{
  "num_attention_heads": 2,
  "head_dim": 128,
  "intermediate_size": 2048,
  "norm": "layernorm",
  "init_std_down": 0.0546,
  "max_grad_norm": 1.0,
  "decay_fraction": 1.0,
  "final_lr_fraction": 0.0,
  "train_tokens": 357100000,
  "max_steps": 10898
}
Each number is 128 + 32 x the weight over the matrix's rms, rounded and kept within 0 to 255. Layers, rows and columns count from 0.

# layer 5 MLP up, 2048x256, rms 0.0546, rows 1783-1835, columns 192-255
[[110  73 104  84  86 143 165 178 140 161 145  98  87 109 156 143 125 176  52 103 115 160 168 174 119 152 184 136 128 116 207  75 156 113 113 147 107 108 104 113  96 161 147  77 111 155  64 193  96 134 131 114  94 120 134 120 102 148  88 109 184  77 167  93]
 [ 83  89  98 120 126 117 133 140 111 121  85 131 136 142  93  79  88 134  69 191 161 185 116 135 109 125  95 125 146 127 121 146 139 131 182 146 128 145 137 170 145 125 178 146  86 186 126 125 151 108 167 147 149 142 147 171 163 125 134  41 106 110 143 120]
 [107 152 118 135 127 105 107 169 134  96 100 139  96 150 127  93 119 171 103 124 142 153 140 183  87 126 150 134 137  95 120  59  77 146 109 121 158 137 154 155 132 145 134 201  74 156 197 100 165  89  93 125 151  80 101 136  84  98 123 146 173 158 196 124]
 [176 147 125 149 113 140  88 124 138 101 138 143 125  73 145 190 155  94 167  87 179 108  88 100 115 237 144 125 135  72 184 125 123 123 184 144  71  78 143 106  96 159  60 114  94  79 115 151 101 126 163 160 143 186  95  94 105 144 112 136 141 153 128 152]
 [152 108 100 144 118 113 129 113 145 165 106 132  98 134  99 119 100 145 166 162 102 111 150 159 112 105 166 122 117 120 120 107  98 141 132 163 144 112 101 126 174  89 139 120 132 136 157 214  95 106 165 143 129 180 146 103  93  90  91  91  88 176 119 100]
 [124 127 152 169 113 146 203 133 135 124 104  61  95 105 128 113 108 146  91 136  97 184  98 100 125  92 149  91 144 174 128 106 137 121 166 217 113 189 116 144 172 123 112 185 175 138 149 142 147 134 125 110 171 144 103 140 174 127 160 158 172 179 141 123]
 [ 95 130  77 139 147 135 113 114  87 124 147  76 156 156 178 115 141 118  99  97 110 139 157 108 127 116 112 193 116 143 174 170 119  97 180 142 120 160 124 134 140  80 119 129 141  82 156  79 149 140 103 167 167 168  63 166  94 105 107 102 142 128 116  77]
 [110  90 128 130 173 136 152 146 163 179 170 160 153 156 117 142 143 136 136 105 110 107  83 113  94 159 131 215  92 106 147 113 137  91 114 118  96 165 132 132 101 162  92 175 129 150 117 107 135  67 105 100 133 116 135 122 103 158 163 121 133 116 141 106]
 [167 172  75  91 163 109  78 176 142 131 135 107 125 101 140 119 182 159 106  97 135  96  44 148  90 170 105 161 136 170 132 123 104  94 123 130 117 112 124 121 149 114  68 168  72 176  92 104 124 167 112 144 189 148 132 117 144 105 130  97 138  85 197 131]
 [124 124  91 147 163 119 165  99 101  89  80  93 174 152 147 180  88 146 138 143 177 186 128  55 135 145 178 119 167  89 117 127  50 149 116 163  41 171  61 169 131 131 119 121 152 144 119 155 147 168 196  96 150 126 105  69 112 135 124  73 128 135 124  84]
 [181 126 160 106 108  98  88 118 151  59 122 127 141 184 109 191  90 121  97  80 125 148  69 128 119  94 122 173 151 178 105  72 100 100 157 150  85  46 155 136  89 121 119  87 146 168  89 109 157 117 114 188 156 120 139 124 110 160 128 151 147 106 170  69]
 [134 150 102 123 136  21 173 119  87 114 140  73 104 134 209 153  65 121 137  21 122 169 146  82  81 210  85 151 118 111 188 132  83 104 135  88 157  98 109 104  65 120 141 103 147 203 204 130 103  30  50 125 172 205 120 132 104 163  23 169 129  86 120 196]
 [102 150 101 115 135 168 184 120 130  74  72  91 124 140  85 143 189  89 101 135  96 142 138  93  96 162 172 143 114  86 126 143 111 166 104 167 146 147 191 128 117  73 141 114  27 138 154 159  93 101 132 109 173 170 122 108 102 117 154 163 173 115 131 189]
 [156 126 135 213 144 156 169  81 122 210 119 111 161 131 137 190 104  91 164 130 180  83 106 118 137 112 109 159 142 100  96 106 211 146 130 151 107 152 161 119 120 108 147 143 148  94 144 141 144 153 121 153 156 125 146 155 113 146 105 182 119 139 146  91]
 [101 113 100 153 174  95 167 115 132 109 110 131 152 159 123 128 174 118 100  81 104 180  82 108 120 223 181 150 153 143 103 197 141 143 172 105  79 124 170 123 112 143 149 140 114 140 152 186 140  80  65 139 102 129 112 181  81 118 129 141 133 135 108 127]
 [104 107  90 109 154 100 167  87 159  83 110 113 195 136  68 137 116 104 145  76 124 196  75 121 129 106 151 127 106  88 170 117 109 148 149 142 131  89 123 147 145 121 117 145 115 120 114 169  95 105 159 173 107 153 166  86 138 150 139 128 151 226 172  97]
 [105  58 130 126 170 116 156 146 146 131 144 143 102  92 109 181 143  71  90 137 132  91 122 182 121 161 114 161 165 163 188 116 186  51  97  79 105 136 102 128 107 130 148 174 143 103 169  97 139 126 175 100 160  98 146  74 143 157  99 117 179  96 152 130]
 [ 78 111  99 165 141  77 158 125 124 132 135 164 126 159  68 145 112 142  98 143 111 129  82 168  90 136  99 145 108 136 128 149 130 114 133  96 103 142 100  69  77 161 167 147 122 106 160 165 104 117 189 139  74 128 129 155 190 166 103 158 141 141 118 114]
 [133  81  92 132 150 136 154 104 194 135 116 127  65 165  69 236 170 153 132 150  94 140  85  90 161 172  94  93 125  63 182 169 146 109 109 170 141  86 115 159 158 190 110  68 137 148 144 212 105 166 194  88 166 158 107 130 148  69  80 121 118 116 124  89]
 [123 118 121 170 148 177 170 144 174 128 105 157 125 143 160  96 125 159 151 129 102 103  62 126 159 128 153 111 151 115 135 122 138  65 162 130 149 132  70  78 114 104 109  98 120  88 152 133 168 123 178 161  99 168 163  68 149 190 134 177 174 162  93  71]
 [168 130  88 135 138 167 117 139 188 120 157  92  89 155 140 106  77 114 107 149 136 158 147 145 114 137 160 116 136 134 125 110 131  95 106 101  98 119 108 121 140 134 149 167  88 124 104 111  83  86  90 143 112 154 137 151  39 123 119 141  97 106  91 136]
 [184  93 134 138 178  66  67 150 144 138 168  99  95 121 119 113  55 122 109 124 196 117 147 110 128 119 164 116 152 129  84 176 115  76 141  73 101 109 185 136  91  85 176 122 104 102  98 147  83 133 150 107 106 165 113 169  83 102  76 115 202 119 128 137]
 [ 94 107 112 131 105 121 113 154  82 107 123  99 118 121 105 160  63 114  85  90 135 120 109 113 129 130 133 162 111 109 132 115 154 156 168 112 114 119 173 140 114 110 166 141 117 113 117 106 109  74 130 127 144 152 168 154 139 141 123  90 113 164 134 190]
 [ 97 155  95 130  88  70 174  51 100 106 154 121  38 111 118 143 137 137  97  88 140 176 162 163 131 170 134 128 141  85 105 147  87 157 136 177 143 162 129 100 132 133 184  57 132 116 122 164  95 124  97 118 145 127 104 144  71  68 129 181 166 157 140 147]
 [101 119  90 119 104 166 146 102  56 108  64 100 131 110 113 121  93 151 105  95 164 183 132 156  81 154 145 128 110 137 224 116 106 103 105 174 141 121 138 142 100 212 130  66 157  96 182 141 170 142 124  88 158 170 138 122 155 147  41 179 150 108 104 142]
 [ 55 115 110 133  45 102 101 136  62 115  87 187 123 156  79 135 155 147  73  50 128  99 125 139 174 177 137 135 104 128 105  70 112 121 106  68 129 181 173 130  96 151 174 110  67 114  98 147 141 134 129 120 146 102 166 148 143 132  98  95 171 126 145 156]
 [145 142 133 106 116 113 194 112 109  93 102 140 115 134 170 131 114 130  83  56  80 238 176 145 138 173 105 158 171  95 153  99  76 130 132 125 174 107 106 119 117  81 156 104  72 121 156 153 142  61  84 105 148 104 145 181  63 114  83 178 149 159 128 140]
 [ 73 119 150 141  95 104 162 140 170  88 159  96 142 103 107  90 135  98  56  60 120 141  79  78 121 107 117  83 125 102 142 180 171 127 147 119 139 114 128 121 128 114 126 161  98 131  86 159 118 101 154 143 180 163 138  49 135  79 126 116 159 198 125  48]
 [163 157 119 122 137  92 161  75 119 126 142 160 130  92 159  95 119  67 111 145 109 188  83  57  89 169 127 111 145 120  91 140 129  97 123 141 201 113 172 119 145  96 107  92 110 112 151 138  97  56 100 109 105 138 177 110  92 102 116 137  90 151 148  84]
 [131  84  90 113 184  69  90 132  88 118 138 103 138 136 134 143 121  92 142  79 134 163 120 114 106 123 106 198 153 121 179 115 133 122 115  87 136  99 107 143  88 154 101 109 115 133 144 137 169  65 112 127 123 182 144  88 155 138 127 150 113 130 191 145]
 [132 166 137 192 201 111 158 154 187 100  94 109 142  90 120  90 142 175  88 125 166 177  99  94  75 190 129  81 166 174 138 135 180  85 166  96 150 124 191  99 112 169  96 158 141  92 117 123 188 146 117 127 116 146  83 117 136  61 114 169 123 129 108 148]
 [104 124 119 149 122 147 120 168  78 164 103 144 146  93 100 142  70  78 123 145 136 153 114 126 118 166 185 115 120 154 150 164 129  75 120 106 129  66 198  72 173 164 130 114 125 116 170 129  75  82 117 123 108 107 129 128 123 142  87 149 100 134 155 125]
 [156 153 130 226 118 127 121 109 201 113  92 157 105 113 153 102 105 105 129 115 154  98 121 107  85 154 133 175  84 157 165 164 114 147 159 105 145 144 175 120 178 132 120 109 144  72 142 168  95  80 111 129 193 113 132 132 160 118 115 149 157 104 166 169]
 [ 93  62 142  73 103  97  98 111 138 101 173 104 159 166 150 123  89 186  76 108 136 101 143 138  94 124  82  90 133 134 150 109 124  59 154 107  88  87 124 151  86  95 102 157 131 135 113 158 116 150  64  90 123 131 145 192 115 108  86 121 128 125 118  91]
 [ 66 108 148 150 144 122 138 138 162  71 134  97 132 102 173 152  90 109 138 148 131 140 115 100 133 122 163 146  57 170 137 173 145 152 153 151 151  89 182 134 118 164 109 112 114 142 123 155  94  98 113 155 113 139 164 124  92 140 141 210  87 152 146 108]
 [ 85 119  57 112  80 146 176 102 158 169 141 144  88 156  84 148  45 111 171  68 150 157  97 124 120 110 130 140  90 148 162 132 101 120  96  99 166  85 134  95 180 102 120 151 202  78 143 202 133 139 136  92 165 171 137 101 131  58  95 148 196  95 111 164]
 [ 72  93 152 144 157 101 132 149  64  81  88 148 152 119 137  92 138 152  94  99  79 125 102 144 161 148 109 115 168 152 180  99 120 137 117  94 138  49 129 114 151 101 169 135 113 140 101 122 107 166 138 145 181 124  98 134 123  86 134 146 177 153 219 114]
 [154 117 136 140 187 180 146 191 175 109  71 128 138 118 108 116  94 123 107 105 129  75 110 124 100 182 106 135 150 143 142 194 112 126 163 101 152  79 205 109 186 124 191 130  91 117  86 138  87 139 114 125 133 157  53 130 124 105  91 108 144 119 104 101]
 [105  87  87 164 104 167 174 173 120 172 144 124 125 136  90 118  87 166 125 107 148 164 105 127 142 173 146 128 199 140 115 153 203 178 179 159  94  63 194 128 158 115  98 159 173  92 145 133 121  89 164 151 173 153 140 156  22 128  52 165 176 107 103 162]
 [140 123 153 128  83  97 153 168 160 135 143 128  77  99 144 108  74 199 123 117  93 119 121 121  35  96 152 147  94 161 200 120  90  98 128  88 100 153  70 108 146 169 120 154 140 175 123 227 161 115 126 123 185 111 121  95 157 156 126 201  97 143 103  99]
 [167 154 108  90 143 141 149 129 113 142 127  75 126 107 125 183 114 104  93 105  62 133 129  71 100 116  98 139 136 178 132 193  56 144 126 158  76  90 167 130 124 143 141  78 172  98 115 181 166 141 117 115 181 111  93 116 102 156 118 135 130 145 125 161]
 [108  90 110 147  81 110 138  60 105 149 147 171 135 115 101 153  84 120 133 149 144 110 152 165  81 110 104 152  99  79 221  94 154 148 161 116 169  93 170  81 153 134  92 120  90 146 127 143  80 161 103 100 127 153 139 196 169 179 111 150 103 127  71 141]
 [ 58 133 121 186 180 160 131 116 107 123 117  84 170 107 126 168 151 149 123 108 158 122  94 175 154 110 172 205 154  93 124  71 123 165 109 109  81 137 157  70 119 113 167 138 109 104 147 153 129 175 208 125 146 119  82 117 117  75 113  98 111  89 148 109]
 [ 99 162  84 159 140 101 135 153 105  90 142 137 110 156  97  90 153 131 147  92 152 181 115 186  65 120 120 156 148 133 104  84 122 107  69 181  96 155 170 115 109  51 108  91 113 136 109 135 126 120 125 110 179 129  99 106 160  83 103 144 123 171 176 155]
 [140 186 166  95 142 126  96 191  97 135 136 141 126 196  98 118  87  85  57 111 127 105 152 132  80 142 109 128 116 104 157 136 168 153 120 153  93 102 175 136  90 151 148 135 107  65 128 153  88 153 177  99 125 131 145 137 133 141 176 166 161  71 162 105]
 [122 106  82 119 124 121 148 136 146 117 109 160 123 132  57 160 160 129 130 109 140 164 112 174 141 152 132 152 100 185 104 145  69 122 147 163 120  87 136  72 146 118 156  84  79 113 116 156 151 126 156 162 132 131  89 103 119 179 103 139 131 121 135 107]
 [104 114  84 110 174 152  80 127 155 169 136 113 166 122 166 106 128 126  68 135 124 118 105 149 106  74 149 139 143 153 147 179 118 149 121 156  97 158 175 169 141 133 117 128 113 147 156 138  92 125 129 150 163 148  85  46 126 119 118 107 147 100 158 139]
 [ 93  73 179 114  66 153 113 134  92 159  97  98 125 101 141 114  50 169  99 120 108 142  76 133 103 176 148 124  81 133 111 135  81 113 132 127 135 101 140  94  81 141 124 108 197  81 111 140 135 126 145 161 136  99 146 116 146 113 132 156 150 126 189  43]
 [164 103  58 106 115  40 160 140  95 159 115 141  96 143 122 124 163 157 169 130 136 183 103 120  91 146 107 179 102 120  72 164 154  18 151 146  69 155 134 136 140 116 121  85  86  96  97 114 107 118 101 150 160 195  89 139 146 118  91 101  91 144 118 139]
 [208 100 122  77 161 156 158 177 128 152 122 143  62 159  70  51 130 150 150 130 105 116 163  90 128 108 138  96 103  93 120  70  90 121 132 138 191  98  69 114 125 102 136 104 150  86 170 177 111 129 149 167 139 137 113 167  68 175 115  85 154 141 162 128]
 [137  97 166 178 108 142  78  91 152 113  55 152 119  92  68 179 127 165  81  73  86  44 104  90 139 138 110 154 175  79 111 120 157 169 102 121 133 105 137 150 176 151 149  90  56 149 123 150  75 136 121 107 100 134 136 130 137 101 128 136 183 155 157 117]
 [150 100 128 161 143  69 124 105 136 187  86 120 108 167 161 140 149 137 159 130 150 111 131 147  92 197 136 159 112  83 137  73 136  70 119 146 123 117 156 108 128  44  60 144 105 171 128  89 174 113 128 119 107 122  86 132 141 178 141  78 154 169  70  76]
 [ 46  88 135  96 107 116 174 122 116 120  97 137 118  43 105  67  83 159 112 126 127 125 127 113  50 113 132 131 153 114  93 129 130 161 114 105 152 117 156  67 151 110 134 134 126 123  94 156 142 162 106 135  97 109 116 126 177 133 112 132  95 162 148 162]]
# layer 5 MLP down (transposed), 2048x256, rms 0.0547, rows 1783-1834, columns 192-255
[[146  98 143  92 128 187  80 155 170 108 144 166 162 184 116  88 144 153 125 109 143  87  78 140  97 147 116 147 119 136 115 125 166 138 189  95 148 157 134 111 157 124 143 109 127 117 134 168 136 128 120 117 102 135 175 123 105 136 130  91 172  73 144 117]
 [125 190 116 179 146 135 106 173 126 139 130 144 115 143  92  90  75 189 152  72 131 122 141 130 108 143 111 182 137 189 114 145 107 104 138  72 186 160  88 142 162  87 152 125 146  71 154 135 178  86 165  55  85 141  91 163 131 103 133 215 117 164 123 171]
 [153  91 114 127 132 146 158 181  62  84  93 135 117 121 181  87 152 117 122 121  87 171 114 135 186 101  91 140 198 106 164 104 127 119 107 109 147 166 128 104  69 153 131 146  19 104 170 176 114  93 164  80 104 109 127 171  97  78 209 148 152 197 191 139]
 [123 195 156 102 114  97 133 114 107 141 113 117  67  99 124 143 142 135 106  79 153 167  95 162  90 200 107 164  49 122 142 141 177 109 144 137  92  73  60 102 131 209  88 132 132 142 112 112 145 103 158  98 125 120  85 126 104  96 165 153 175 132 120 147]
 [146 111 172 138 177 143 120 122  87 142 168 118 128 140 100 104 126 127  99 106 113  87 107 130 152 120  95 152 177  61 129 133 148  97 134 145 114  81 152  79  86 149 134 117 131 111 100 120 130 126 123 181 142 106 101 133 158 200 145 149 152 132 160 186]
 [ 97 144 136  88 156  84 139 202 145 114 200 120 140 133 130 126 149  97 104 206 159  97 130 203 147 180 102 134  74  75 115  80 147 107 150  86 208 106  88 119 137 208  98  90 134 141 164 144 159  84 110 119 113  88  98 105 128  73 147 149  68 118  85 145]
 [120 156 208  70 133 104 175 151 150 156 155 124 133 116 137 148 194 124 104 104 159 146 100 168 100 136 148 134 111 137  93 156 110  57  93  69 199  65 125 157 159 135 107 141 184 124  98 163 165  95 149 103 105 152  98 114 181 108 165 119 139  92  85 105]
 [120 140 128 106 167 124 144 146 105 111  77  71 125 170 136  86  87  75  62 115 146 108 155 145  84 131 118 146 131 100 133 157 104 182  77  94 145  74 130  95 118 174 168  87 164  85 165 113 108 126 124 150 137 149 166 151  89 163 126 165 156 102  99 111]
 [100 113 165 140 152  99 143 113 131  59 128 110 118 170 125 144 198 132 145 160 165 115 180 105 112 140 142 145 122 131 127 126 184 171 151 110  79 125 149 143  82 143 127 105 149 149 146 172 146  66 150 119 127 133 113 101  90  94  99 148 125 141 101 126]
 [166 153 101 138 130 148 136 125 118  64 142 169 130 128 100 152 120 144 112 150 109 162 117 127 160 170  84  70 162 122 144  94 109 108 110 114 118 110 136 159 116 147 131 124  82 104 150 166  91 157  83 117 105 173 168 153 165 149 139 131 128 140 177 113]
 [116 163 145 161  87  69 138  79  54 174 122 114 100 143 161 129 165 137 155 134 112 181  42 118 144 154 187 105 132 108  91 116 138 144 100 104 179 125 147 158 163 146 115 108 143 145  88 126  95  87  88 117 133 166  95 117 124 114 144 101 130 103 171 105]
 [126 141 120 140 101  89  79  80  64  69  67  96 135  57 108 142  17  88 106  37 114 195 166  61  38 157 151 135 139 117 207  55 140  66 255 117 130 142 150 142  85 155 166 115  84 211 200 143 106  85  94  36 111 235 151 132 138 149  97 110 121  83 207 235]
 [ 86 150  31 144 136 109 178 144 132 103 152 115 132 184 108 197 110 148 154 132 127 101 148 191 142 127 145 221 107  84 135  80  89  97 113 150 125 171 194 142 159  71 107 128 144  97 100 124 154 141 134 109 143 160  94 154 124 153  69 161 117  73 152 124]
 [135 200 146  92 138 139  89  78 169  99 154 165 189 110 173 126 127 139 122  93 104  70 106 125 164  78 102 122 133 131 127 110 127  36  75 171 145 120 148 122  88 114  96 152 145 107 118  68 166 135 138 143 101  25 133 148 166 126 150  74  91 139 166 100]
 [182  75 160 140 114 113 109  82 145  88 150  93 101 112 107 132 164  59 116  47 111 125 194  81  97 101 164 119 216 138 134 131 107 105 104 162 134 145 192 106 116  46 117 124  91 104 107 128  77 147 156  72 192 147 121 145  93 128 138 194 160  97 154 123]
 [125 132 150 113 123 108 140 129 114 125 110 178 124 122 138  94 119  71 113 133 165 137 110 102 154 104 126 128 136 130 103 105 140 156 108 135 142 135 124 156 119 139 108  92 117 151 164 146 111  93 132 179 157 174  85 153 139 109 121 133  83 148 137 161]
 [133  85 123 136 141 152 100 125 131 107 159 111 108 103 133  96 161  94 101 133  71 138 182  90 179 153 111 128 143 156 131 124 124 161 121  98  96 108 135 111 116 150 128 167 140 148 132 154 106 187 106 111 139 112 129 131 134 166 102 137 162  74 146 141]
 [141 135 123 139 166  84  87 116 178 138 108 131 120  99 166 132 143 148 108 125 153 115 143 108 175 125 136  99 140 139 111  96  58 117 111 119 200 112 130 214  84  72 111 176  96 165 110 109 139 101  76 139 133 118 107 143 138 100 170 161  83  55 125 161]
 [ 88  64 159 124 126 126 104 150 191 173 105 167 121 145 129 188 176 102 102 169 107 121  91  83 140 174 131 151  67 141 130 107 172  97 105 121  87  65 115 148 190 143  62 151  65 157  84  82 108  96 171  76 192 127 151 154 115  95 145 109 151  94 181 125]
 [117  58  90  74 119 203 204 126 207  42 153 127 139 114  98 112 112 129 167 141 134 117 117  94 248 107 207 109 176 129  86 120 204 127 127 196 133 137 130 165 196 117 124  78  64 155  90  85 155 168 146  74 152 158 131 139 131 197 148  90 130 128  99 109]
 [138 150 116 142 146  57 142 170  88 114 147 126 164 115 120 131 128 164 131 118 123  94 125  97 142 102 111 162 161 109 122 118 123 206 165 170 165 140 163  73  52 109 133  95 175 118 160 166 171 158 117 131 110 151  86 148 158 157 166 145 198 134 184 120]
 [ 87  36 104 113  76 108 191  77  88  67 100 132 134 145 105 145 127 158  77 139  69 158 150 123 152 156 107 119 157 185 153 108  80 126 167 148 113 118 115 102 122 115 174  96 121 140  77 141 151 134 132 191 125 144 189 127 153 145 162 158  92 112 130  77]
 [163 134 123 145 106 103 175 101 128 159 109 132 123 209  92  83 190 184 122 138  93 148 121 112 116 130  98 135 179 129  63 109 102  45 123 166 140 155 102 107 101  85 117  97 142 126  93 129 139 195 108 113  60 131  93 128 132 131 173 162 149 125 163  85]
 [174  92 132 151  96 128 106  45 131 161 179 123 111 167 121 181 159  80 152  99  97 114 141  66 125 135 126 125 111 213 171 167 103 135  97 109 144 147 103 110 115  61 136 106 142 173  68 146 146  84 126 155 182 102  98 104  75 144 117 138 155 105  88 121]
 [127 130  83 170 120 125 127 116 163 166 148 137 158 123 155 122 128 137 158 133 141 126 109 163  74 122 113 124 121 125  72 135 105 115  95 120  89 188  93  94 132 133 146 183 177 157 142  98 100 139 153 159 135  68 165 145 159 115 146 143 145 133 115  56]
 [133 116 116  86  91 124 125 111 121  88 171 197  78  93 173  70 108 118 186  56 101 113 115 147 130 143 150 147 131 255 139 180 115 103 155 159  91 210  64 104 135 194 134 170 119  93 157 118 141  85 130 121 167 132  89 152 143 162 146 136 147 165 159 139]
 [126 173 115 105 103 115  69  73 138 106 164 119 146 112 169 104  86 124 100 143 176  95 167 126 143  89 130 112 113  91 149 113 165 129 147  78  96 108 101  87 124 176 105 163  91 153 160 125 142 157 148 104 107 155 122 105 194 112 139 116  95 104 144 153]
 [ 95 140  85  81 145 183 141 131 162  62 107 116 140 120  44 155 136  97 167  97 115 158 179 157 148 170 137 130 177 128  68 155  92 113 144 113 159 111 125 148 106 108 186 120 107 113 133 160 146 140 205 115  91 154 139 162 138  99 133  72 123  77 142  74]
 [158 127 148  98 110 108 168  99 156 120 180  72 161 131 138 150 183 113 123 129 111 128 136 191 122 107 117 103 101 138 181 122 141 109 142 138 164 145 105  97 175 164 116 123 175 141 140  85 135 119 155 124 165 139 136 113 142 131 159 112 120 134 117  85]
 [100 152 117 110 147  77 121  91 110 118  96  75 126 155 109 106 123 120 105 118 114 126 142  95  94  97 123 124 122 106 144 142 168  57 155 117 121 137 159 145  93 119  66 133 142 112 164 115 117  61 165 113  80 131 146 114 176  80 128  95 166  77 134  96]
 [117 162 114 137  77 112 123  92 171 152 144  91 158 115 117 139 124  83 150  79  91 114 147 138 165 160 138 133 160  75 146 157 100  71 107  99 205 163 154 123 158 151 124 119 132 132 170 124 141 118 126 123 129 131 102 168 131 118  92  97 170 123 163 155]
 [121  92 158  96 147 101 121 105 129 145  92 146 173 139 104 114  77 129 152 103  73 124 110 158 107 122 140 129  72 142  87 126 106  63 128 142 113 108 158 129 132 140 112 139 130 187 124 186 127 142 121 105 123 111 153  80 158 126 202 111  93 118 138  99]
 [113 130 101 118 226 178  81 174 146 156 148 128 111 191 139  77 113 133  94 144 129 110  86 173 118 131  99 141 211 157  86 102 105 118  74 187 132 135 173 120 141 106 132  99 127 113 147 111 118 116  84 172  84 151 182 138 107 152 159 101 161  95 121 183]
 [ 94 175 124 161 135  83 146 143 136 166 128 132 132 117 103 113  69  65  73  73 150 115 145  53 105 157 139 152 148  98 188 156 120 192 102 123 133 131  86  88 207 149 116 155 113 153 168 123 162  97  81 105 108 149 102 118 177 128 132 112  54 120 152 186]
 [ 68 116 143 138 149 130 125 106 168 118  82  28 114 174 168 175  97 149 157  83  92 128 158 168 169  23  88 122 135 149  88 170  99 163 139 128 188 137 118 163 170 170 101 129 156  94 166 115 115 147 103 152 155 126 195  98  51 141  68 126  65 184 112 157]
 [141 144 177 157 104 101 126 129 117 118 159 124 141 117 119 138 166 102  90  71 159 120 101 160 145 120 125 109 112 133  87 158  98 124  99 141 107 141  92 137  95 108  77 157 122  95 150  36 127  88 176 143  74  73 128 175  96 104 121  92  96 131 139 125]
 [171 120 142 149 145 151 188 153 113 140  99 177  69 140 103 115 110 134  58 106 108 117  96  87  59  92 149 111  67 147 115  85  82 127 159  92  84 167 147 134 115  73 129 144 131 160 134  83  56 160 130  88 161 141 131 124 122 100 120 173 159 145 157 133]
 [132 145 140  91 106 162 102 113  95 127 149 150 177 130 101  78  54 134 113 169 192  98  90 122 114 138  96 144 160 106  90 110 135 155 106 140  96 113  82 163  83 137  98 162 137  80 206  79 168  45 129 140 112 118  97 147 134 111  99 147 164 116 119 115]
 [172  92 145 111 118 116 148  79  96 111 120 124 165 180  98 163 193 128 168 129  50  74 106 167 111  76 121 103 122 137 172 110  67  91 105 164 123 166 153 107  68 125 158 115  15 133 190 147 131 149  82  94  65  99 127 183 167 118 137  62 103 133 125  69]
 [123 112  95 121 104 182 169  77  83  35 133 160 159 176 103 183 203 118 159 180 106 124 124 179 136  98 149  90 103 133 107 106 156 134 152 157 136 168 151 154 147 117  86 103 117  69 110 112 173 128 121 175 106 138  51 119 162 151 123  83 130 130 155 150]
 [ 94  97 143 139 119 144 105 134 173 123 133 149 116 122 120 130 124 177 126 160 111 138 155 187 160 139 157 126 124 118 150 105 208 180 181  82 140 122 109 149 156 137  91 128 132 120 111  77 128 173 111 104 135 129 151 141 106 106 172 136 115 126 147  91]
 [110 178 156 125 197 119  95 167 118 120  58 142 146 128 144 111 186 126  54  90 106 136  82  53 151 125  84 192  96 189  51 154  92 117  85 106  86 175  75 143  96  89 146 113  80 152 172  95 202  98 158 160  56 148 123  75 145 106  95 146 107 146 197 122]
 [ 78 154  97  68 158 173 133 186 118 195  89  92 130  86  92 151 186  98 161 123  84 154 129 166 122 158 112 134 129  94 122 142 159 131 144  83  72  87 134 174 150  89 175 120 137  73 142 125 200 142 149 189 104 131  67  64 113 141 116 113 152 160 150 114]
 [135 140 149  63 168 186 138 104 128 148 121 175  61 128  52 130 137 183 158 129 110 142 163  38  98 164 247  91  82 158 130 127 152  96 133 118 136 134  99 131 141 130 109 100  78 141 101 127 133 120 152 140 108 132 155 142 121 107 114 162 143 106 150 130]
 [156  94 105 159 149 124 127 102 116 104 171 169 121 113 111  90 171 146 134 105 141 120 122 109 122 118 157 126 143 132 125  87 135 127 107 100 125 179 146 134 111 198 101 134 123 152  87 122 197 171 125  92 160 144 116 159 109  95 115 130 117 143 127 211]
 [124 107 119 144 139 191  85 110 148 111 144 197 116 115 137  86 115 121 160 141 182 149 119 114 104 105 147  93 115 120 133 101 151  77 111 106 163  89 147 188  77 140 143 185 128 159  61 120 141 166 128 121 167 114 146 124 109 164 129 102 109 119 158 100]
 [148 144 153 169 181 118 150 114  92  89 168 149 116  67 100 171 150 113 154 148 162 148 128 142 153 171 128 116 146 108 166 145  86 176 145  87 149  91 145 142 107  67 150 108 138 128 124 173  66 135 182  99 105 102 110 143 140 141 128 135  74 164 131  96]
 [ 97 131 133 107  96  77 108 174 110  92 156  60 140  88 110  83 125 148 112 148  72 189 105 169 148  58 158 142 149 105 114 154 142  94 135  95 121 151 104 100 117 213 160 119 112 159 135 115  95 169 119 113 113  61 129 123 131 119 133 133 108 111 156 102]
 [119  92 172  44 134 135  82 143 152 126 118 121 143 144  93 188 165 148  61 154 117 123 134 169  88  78 151 114 173 113 148  52 118 153  90 141 103 114 151 101 133 149 106 142 138 174  87 146 127 176 117 110 118  62 119 172 129 124 184 169  76 164 185  88]
 [103 157 157 144 140  91 136 137  78 121 105 163 163 131 102 139 146 152 104 118 139 126  98 124 176 151  31 151 100  82  98 155 185 118 168 152  34 144 158 102 144 214 128 148 183 103 118 138 183 111 125 171  77 138  82 146 102 130 137 132  56 122 124 153]
 [159  85 162 191 113 117 111  98  75 141  61 128  51 150 134 152 172 135  65 149  94 123  95 128  99 175 155 127 143 118  69  97 139 124 123 135 172 158 126 127 120  62  79 121 158 181  74 169 154 138 161 149 148  95  97 142 116 124 109 141 152 148 130  55]
 [149 132 176 150 114 142 111 142 104 108  56 133  99 121 183 110 134 176 174 120 124 149  98  75 139 134 136 149 104 161 194 125 132  64 111 119 169 124 174  97 168 207  81  77 106 114 152  88 177 209 140 120 193 108 141  97 173 127 168 131 125 167  85 137]]